config = dict(
    d_model=320,
    d_mlp=1280,
    vocab_size=32768,
    activation='gelu',
    attn_scale=0.125,
    tie_embeddings=True,
    optimizer='soap_variant',
    weight_decay=0.0,
    lr_head=0.00597,
    schedule='wsd',
    seq_len=1024,
    steps=4671,
)
Each number is 200 + 40 x the weight over the matrix's rms, rounded and kept within 0 to 999. Layers, rows and columns count from 0.

# up: layer 2 MLP up, 1280x320, rms 0.0398, rows 182-201, columns 240-319
# down: layer 2 MLP down (transposed), 1280x320, rms 0.0398, rows 182-201, columns 240-319
up182,157,192,213,188,144,201,223,169,179,198,220,175,224,216,192,160,214,154,223,235,247,165,191,217,280,218,164,275,148,255,146,142,153,216,188,160,211,195,211,245,208,204,177,191,240,214,172,199,208,158,136,163,194,179,202,160,208,266,248,181,152,209,217,171,217,132,114,245,263,87,212,141,212,169,207,164,257,204,200,225
down182,231,256,284,215,270,239,223,138,193,204,226,199,217,167,234,215,150,162,228,232,212,204,217,206,252,225,203,203,228,170,216,239,236,222,158,172,246,205,182,208,226,197,192,197,219,216,143,195,163,149,279,282,147,174,213,187,215,138,190,220,225,227,207,186,191,205,255,181,208,275,196,225,254,214,198,183,278,196,211,211
up183,201,210,137,229,200,180,206,270,173,189,190,170,133,224,205,271,242,169,242,160,210,237,182,177,232,227,186,213,186,260,107,191,183,181,159,152,168,255,170,217,146,211,216,250,195,215,208,197,158,271,166,160,167,204,230,156,191,181,194,186,125,288,208,181,143,121,181,238,142,194,194,206,237,270,208,209,250,100,226,206
down183,202,209,203,216,165,251,124,261,179,238,246,155,181,220,204,199,215,211,194,150,242,175,255,193,161,228,220,96,271,160,159,195,242,191,189,193,265,245,177,198,186,262,143,286,243,225,250,146,164,175,193,92,151,220,126,239,207,243,232,196,240,187,244,131,142,165,229,247,179,206,199,171,274,121,249,172,263,158,206,205
up184,198,172,167,195,171,223,190,167,220,250,129,234,149,203,258,165,228,231,240,155,192,234,166,137,153,204,158,175,190,219,145,234,226,220,238,259,186,262,152,200,198,128,66,147,212,156,129,195,155,182,174,144,172,243,208,220,272,255,125,173,252,226,245,167,190,147,250,282,218,201,309,236,193,168,154,266,241,221,188,163
down184,221,200,208,265,175,170,211,171,189,194,192,215,242,237,232,196,232,177,206,122,124,251,202,189,164,188,299,171,210,169,219,259,214,318,170,187,241,261,207,229,210,200,131,206,194,176,136,161,195,197,202,275,173,130,201,165,248,218,236,184,215,201,248,192,162,240,198,183,273,241,220,229,243,182,221,244,147,250,287,202
up185,131,191,242,207,245,211,205,175,131,190,210,217,271,141,213,141,177,237,174,118,206,152,229,224,163,192,186,173,207,136,143,252,131,239,248,232,230,106,155,154,205,183,302,199,151,182,203,273,228,176,244,247,179,143,190,123,151,149,145,182,120,258,165,197,215,232,118,259,240,245,227,168,124,216,199,193,137,233,200,242
down185,231,179,211,238,190,169,223,301,169,266,222,144,185,157,173,212,231,191,240,178,223,239,202,217,313,197,173,143,214,194,137,192,181,188,240,282,99,207,227,234,214,197,210,269,262,144,277,160,144,228,178,203,206,197,213,110,246,196,216,162,194,236,108,158,221,304,222,227,171,224,188,230,146,197,224,173,185,240,273,185
up186,231,160,246,207,192,137,132,192,177,157,169,206,242,219,244,171,208,198,159,252,191,263,187,292,162,222,205,225,226,223,185,248,207,229,244,156,229,220,161,214,200,227,217,176,149,161,137,219,179,182,136,267,206,111,247,214,143,195,197,175,137,191,190,181,220,241,212,166,252,221,284,177,134,259,219,260,167,212,158,196
down186,217,233,227,216,208,229,233,206,198,209,197,192,253,273,186,197,193,202,130,121,199,236,167,178,179,136,232,255,269,237,198,169,215,225,137,173,105,203,163,230,228,247,165,163,179,166,164,152,181,257,258,136,226,178,209,215,235,205,213,164,195,165,173,240,192,230,175,179,251,301,128,209,253,137,236,214,172,287,182,210
up187,256,184,202,264,226,160,152,232,143,158,211,178,205,141,196,225,228,283,188,243,202,232,171,208,216,234,210,221,188,150,197,242,171,151,263,229,229,232,209,224,198,210,228,154,179,185,176,230,187,180,203,196,214,191,172,119,242,190,205,203,208,163,188,211,222,140,224,192,173,153,196,172,166,200,110,202,188,200,177,198
down187,164,187,231,180,165,171,217,181,232,193,212,207,190,194,216,194,234,212,269,219,195,179,232,147,224,157,232,197,259,273,236,203,184,195,179,211,207,234,255,158,206,209,116,265,238,167,141,179,213,184,223,200,218,156,131,236,191,187,192,185,259,178,185,240,149,184,285,212,150,253,209,230,238,233,161,214,243,215,261,294
up188,252,159,182,246,171,277,213,220,207,187,240,229,199,152,206,135,246,203,195,167,132,208,191,229,221,237,217,272,256,193,173,284,153,236,203,162,205,184,167,178,306,217,148,214,261,186,235,229,216,176,192,267,192,129,122,277,133,189,153,222,145,202,182,210,226,215,178,230,251,186,194,208,254,229,226,170,208,178,156,184
down188,183,191,163,204,174,145,146,187,272,177,243,189,200,199,158,185,242,230,256,218,227,175,207,124,130,244,181,142,172,246,192,208,211,199,213,210,125,239,259,147,170,188,199,186,260,172,213,179,193,209,161,156,157,213,289,189,114,248,199,215,262,257,239,192,129,140,198,230,217,152,251,219,177,295,221,197,184,198,228,201
up189,263,194,122,250,191,207,224,151,280,171,180,108,107,196,219,236,254,186,267,193,223,182,173,159,206,161,183,267,173,289,274,174,268,140,197,212,187,160,212,205,139,257,211,165,221,182,214,254,237,226,199,174,166,150,227,171,209,180,241,202,169,199,201,161,216,257,199,187,132,232,208,173,137,192,152,207,139,233,227,235
down189,203,182,226,217,202,220,156,204,193,171,319,229,245,135,237,208,246,118,289,257,144,201,147,175,194,301,199,197,165,126,173,199,189,214,212,199,166,207,181,190,202,145,204,172,269,146,191,260,178,217,185,157,218,195,187,236,207,263,242,257,271,170,249,191,226,193,218,250,232,201,196,197,181,196,162,203,220,202,235,277
up190,258,213,177,269,244,192,189,194,188,134,162,239,155,244,167,203,181,152,198,139,255,175,225,174,246,220,147,123,300,187,184,206,229,208,158,184,184,171,195,113,161,188,176,143,212,133,267,215,182,183,198,133,169,187,162,206,231,193,218,185,268,178,196,165,133,191,186,207,191,156,201,140,267,130,225,127,208,226,214,211
down190,206,171,114,248,231,163,219,156,253,165,265,204,238,175,277,165,198,253,217,248,204,232,184,195,229,180,222,204,221,162,217,204,274,253,267,84,223,257,127,214,164,267,208,244,189,232,218,137,176,220,220,217,217,228,192,186,255,206,132,229,171,274,228,218,171,224,203,215,236,166,229,258,246,283,223,242,167,193,241,141
up191,206,161,170,242,225,210,164,205,247,194,250,209,176,212,174,251,162,191,215,219,216,224,189,257,244,147,141,219,236,206,249,258,192,201,161,180,155,186,186,240,144,213,154,203,225,148,204,189,180,123,231,210,144,163,270,188,248,215,152,161,246,159,175,158,202,159,187,198,161,183,146,198,234,225,242,287,254,244,196,258
down191,178,208,164,217,194,157,216,234,151,188,170,179,237,197,247,217,185,223,189,238,180,164,232,257,230,160,243,196,186,152,226,263,124,205,205,219,191,204,217,231,252,175,205,163,181,237,221,184,217,107,235,223,164,169,227,204,217,172,214,154,159,211,168,222,141,150,212,215,188,237,155,224,195,237,231,249,188,164,200,156
up192,202,223,208,287,146,147,130,240,172,253,149,133,183,244,213,187,214,171,224,230,230,180,186,241,185,164,203,182,156,170,218,237,225,200,137,200,316,239,219,209,162,138,258,175,182,237,246,221,195,158,130,203,156,127,178,129,190,203,210,198,234,195,203,170,194,206,234,271,229,192,160,186,171,217,291,181,190,199,206,159
down192,218,212,142,229,239,277,231,219,226,144,220,211,209,218,294,176,211,215,226,247,185,206,203,178,193,171,143,183,147,227,249,191,161,247,214,172,164,264,128,243,289,177,234,157,196,213,210,165,144,168,217,183,166,169,239,237,213,231,100,161,170,145,177,209,223,194,162,173,116,199,206,224,181,228,238,230,147,258,181,161
up193,234,192,213,197,207,278,249,194,206,210,166,250,141,225,228,205,225,218,180,134,246,139,86,238,192,105,244,171,164,221,239,156,244,231,226,212,173,157,159,235,221,169,184,177,230,275,149,171,157,194,194,190,177,183,139,222,130,247,204,221,245,188,229,126,227,275,239,245,257,193,209,207,161,216,174,252,111,185,173,206
down193,208,222,243,154,181,231,250,169,125,219,290,153,255,240,137,194,134,199,234,162,216,260,154,207,261,175,194,199,232,163,211,182,191,173,201,207,167,232,247,255,218,224,200,167,178,208,245,108,225,240,128,222,176,201,173,177,179,223,255,129,161,167,197,169,229,141,189,196,212,150,197,146,198,283,154,165,244,179,186,198
up194,204,167,172,199,255,270,140,206,137,197,183,180,266,203,155,138,223,239,135,263,151,238,131,155,168,232,210,249,160,231,202,264,166,212,232,232,216,185,175,222,193,110,225,167,143,204,218,221,173,198,211,197,176,194,195,249,195,210,127,223,256,215,263,203,124,191,202,170,186,89,219,201,270,208,226,205,237,226,193,217
down194,177,120,258,238,180,184,192,211,197,164,201,264,181,219,262,174,157,215,197,168,192,164,238,217,191,204,137,247,189,165,204,187,130,225,194,183,214,184,174,200,170,215,233,162,164,136,215,301,186,169,203,205,251,143,216,193,127,151,146,162,175,221,205,272,138,233,206,185,180,214,216,151,184,161,182,217,157,151,237,238
up195,204,152,181,190,154,205,204,236,276,191,182,225,237,184,202,154,199,166,227,134,158,274,209,262,213,205,160,201,226,197,153,150,202,192,242,197,207,122,131,213,189,206,220,191,208,236,254,156,222,243,194,252,165,187,153,205,221,232,94,142,216,189,239,205,245,249,212,173,208,237,117,203,214,172,127,210,179,182,199,172
down195,203,169,174,223,227,195,195,210,207,228,224,185,190,226,190,227,140,267,254,237,243,169,148,195,155,172,229,222,218,208,227,179,206,207,213,150,102,236,330,115,135,230,169,144,228,144,212,250,207,203,226,151,171,166,246,250,213,224,270,239,195,171,209,198,162,212,178,203,213,178,258,141,232,265,344,168,171,251,125,167
up196,155,203,149,170,151,203,240,178,164,142,216,234,164,263,174,185,233,195,236,211,233,333,191,181,230,241,155,204,195,197,221,211,222,153,241,180,177,235,211,198,249,94,181,116,242,179,122,198,128,167,199,203,133,208,213,205,187,198,237,209,259,185,253,190,243,195,187,224,232,144,203,209,221,103,242,172,151,116,187,226
down196,168,196,137,181,300,188,183,210,182,171,206,220,166,163,223,223,132,222,170,197,131,192,183,247,149,109,208,245,235,235,204,159,124,226,233,203,228,99,167,186,241,194,241,209,220,131,160,179,170,228,184,182,252,200,120,244,199,140,134,222,228,252,277,278,217,190,156,209,203,211,215,209,232,190,194,215,197,197,256,231
up197,194,199,173,161,214,228,124,185,218,198,206,188,198,208,244,81,157,168,120,193,266,248,171,214,172,207,236,233,123,229,235,189,123,170,226,266,205,171,230,198,171,159,154,217,241,117,154,167,177,170,202,275,263,201,247,239,132,216,102,193,189,205,205,188,129,127,219,221,228,178,222,219,165,261,234,160,167,207,141,206
down197,239,222,218,199,212,140,189,129,244,222,225,257,177,225,194,242,193,156,143,179,136,204,136,206,260,183,176,256,211,154,180,181,182,220,199,222,191,196,191,233,295,231,169,204,180,267,179,247,157,162,155,147,171,199,223,268,249,168,229,221,164,310,116,212,225,226,279,234,204,235,237,172,145,203,209,248,210,159,309,215
up198,174,237,204,207,193,122,190,224,160,207,199,176,133,128,203,122,262,170,225,134,305,258,267,217,265,176,175,193,191,190,297,243,246,232,210,224,256,203,145,167,199,191,201,252,202,226,187,141,277,296,138,210,290,170,214,124,169,223,138,261,201,111,167,261,265,186,217,208,278,190,215,192,238,238,275,233,168,240,256,203
down198,189,146,185,188,235,187,167,180,219,179,133,198,195,276,235,184,187,195,101,153,205,240,141,189,283,160,189,227,201,225,162,262,209,148,236,186,165,185,166,199,149,203,163,151,182,271,131,206,236,178,211,189,212,181,181,135,265,221,258,284,191,245,220,218,194,246,196,146,256,172,185,147,185,204,191,196,107,179,276,268
up199,268,181,176,187,244,174,260,259,187,215,169,229,187,239,195,179,173,214,117,200,249,182,215,184,210,175,219,211,194,202,167,207,157,199,241,212,246,188,133,189,165,196,185,186,187,156,216,182,204,193,215,197,156,214,172,115,202,177,261,252,216,280,254,245,208,224,183,211,260,159,284,178,170,176,252,226,209,225,135,185
down199,136,164,239,197,274,231,207,161,200,200,159,252,173,118,164,244,176,164,255,243,179,162,235,187,157,202,250,214,195,266,257,199,203,144,147,170,72,155,225,115,160,229,233,193,192,164,153,212,213,250,222,265,171,161,171,145,193,192,147,167,218,134,229,180,139,175,197,177,182,191,218,187,294,154,166,195,187,134,226,206
up200,278,176,151,159,152,154,270,239,227,221,245,172,259,196,166,170,264,283,210,236,186,165,214,224,202,204,171,192,225,220,181,204,222,245,201,193,138,192,195,314,196,225,214,141,186,257,183,222,208,230,261,190,190,208,208,235,175,160,240,195,157,229,150,179,226,210,184,163,189,185,236,190,242,208,121,227,168,211,172,166
down200,210,149,190,186,205,249,130,167,167,241,172,210,193,224,217,217,142,194,137,181,217,191,207,186,191,242,201,195,147,218,255,262,165,202,224,177,255,189,221,126,208,234,190,233,224,205,192,221,181,174,225,204,182,179,231,165,238,168,200,190,242,174,217,254,193,200,247,217,172,196,214,232,250,180,215,141,237,225,237,170
up201,239,191,250,178,255,175,220,225,172,181,255,177,237,193,221,180,252,257,180,149,216,184,203,185,219,167,151,247,221,240,243,233,135,220,208,169,199,231,194,201,144,186,209,255,180,160,235,191,193,115,204,158,204,194,203,222,121,100,225,158,191,187,166,212,215,268,208,187,252,228,206,166,201,283,186,158,198,178,211,199
down201,218,224,205,187,207,215,227,280,199,138,198,252,179,174,229,244,202,231,163,283,247,270,199,222,163,153,153,190,216,220,160,246,266,210,320,139,185,234,203,222,185,151,194,132,224,115,147,223,193,211,207,160,193,249,251,277,206,278,197,198,173,182,174,217,214,173,154,178,184,173,169,214,183,227,186,163,151,224,167,236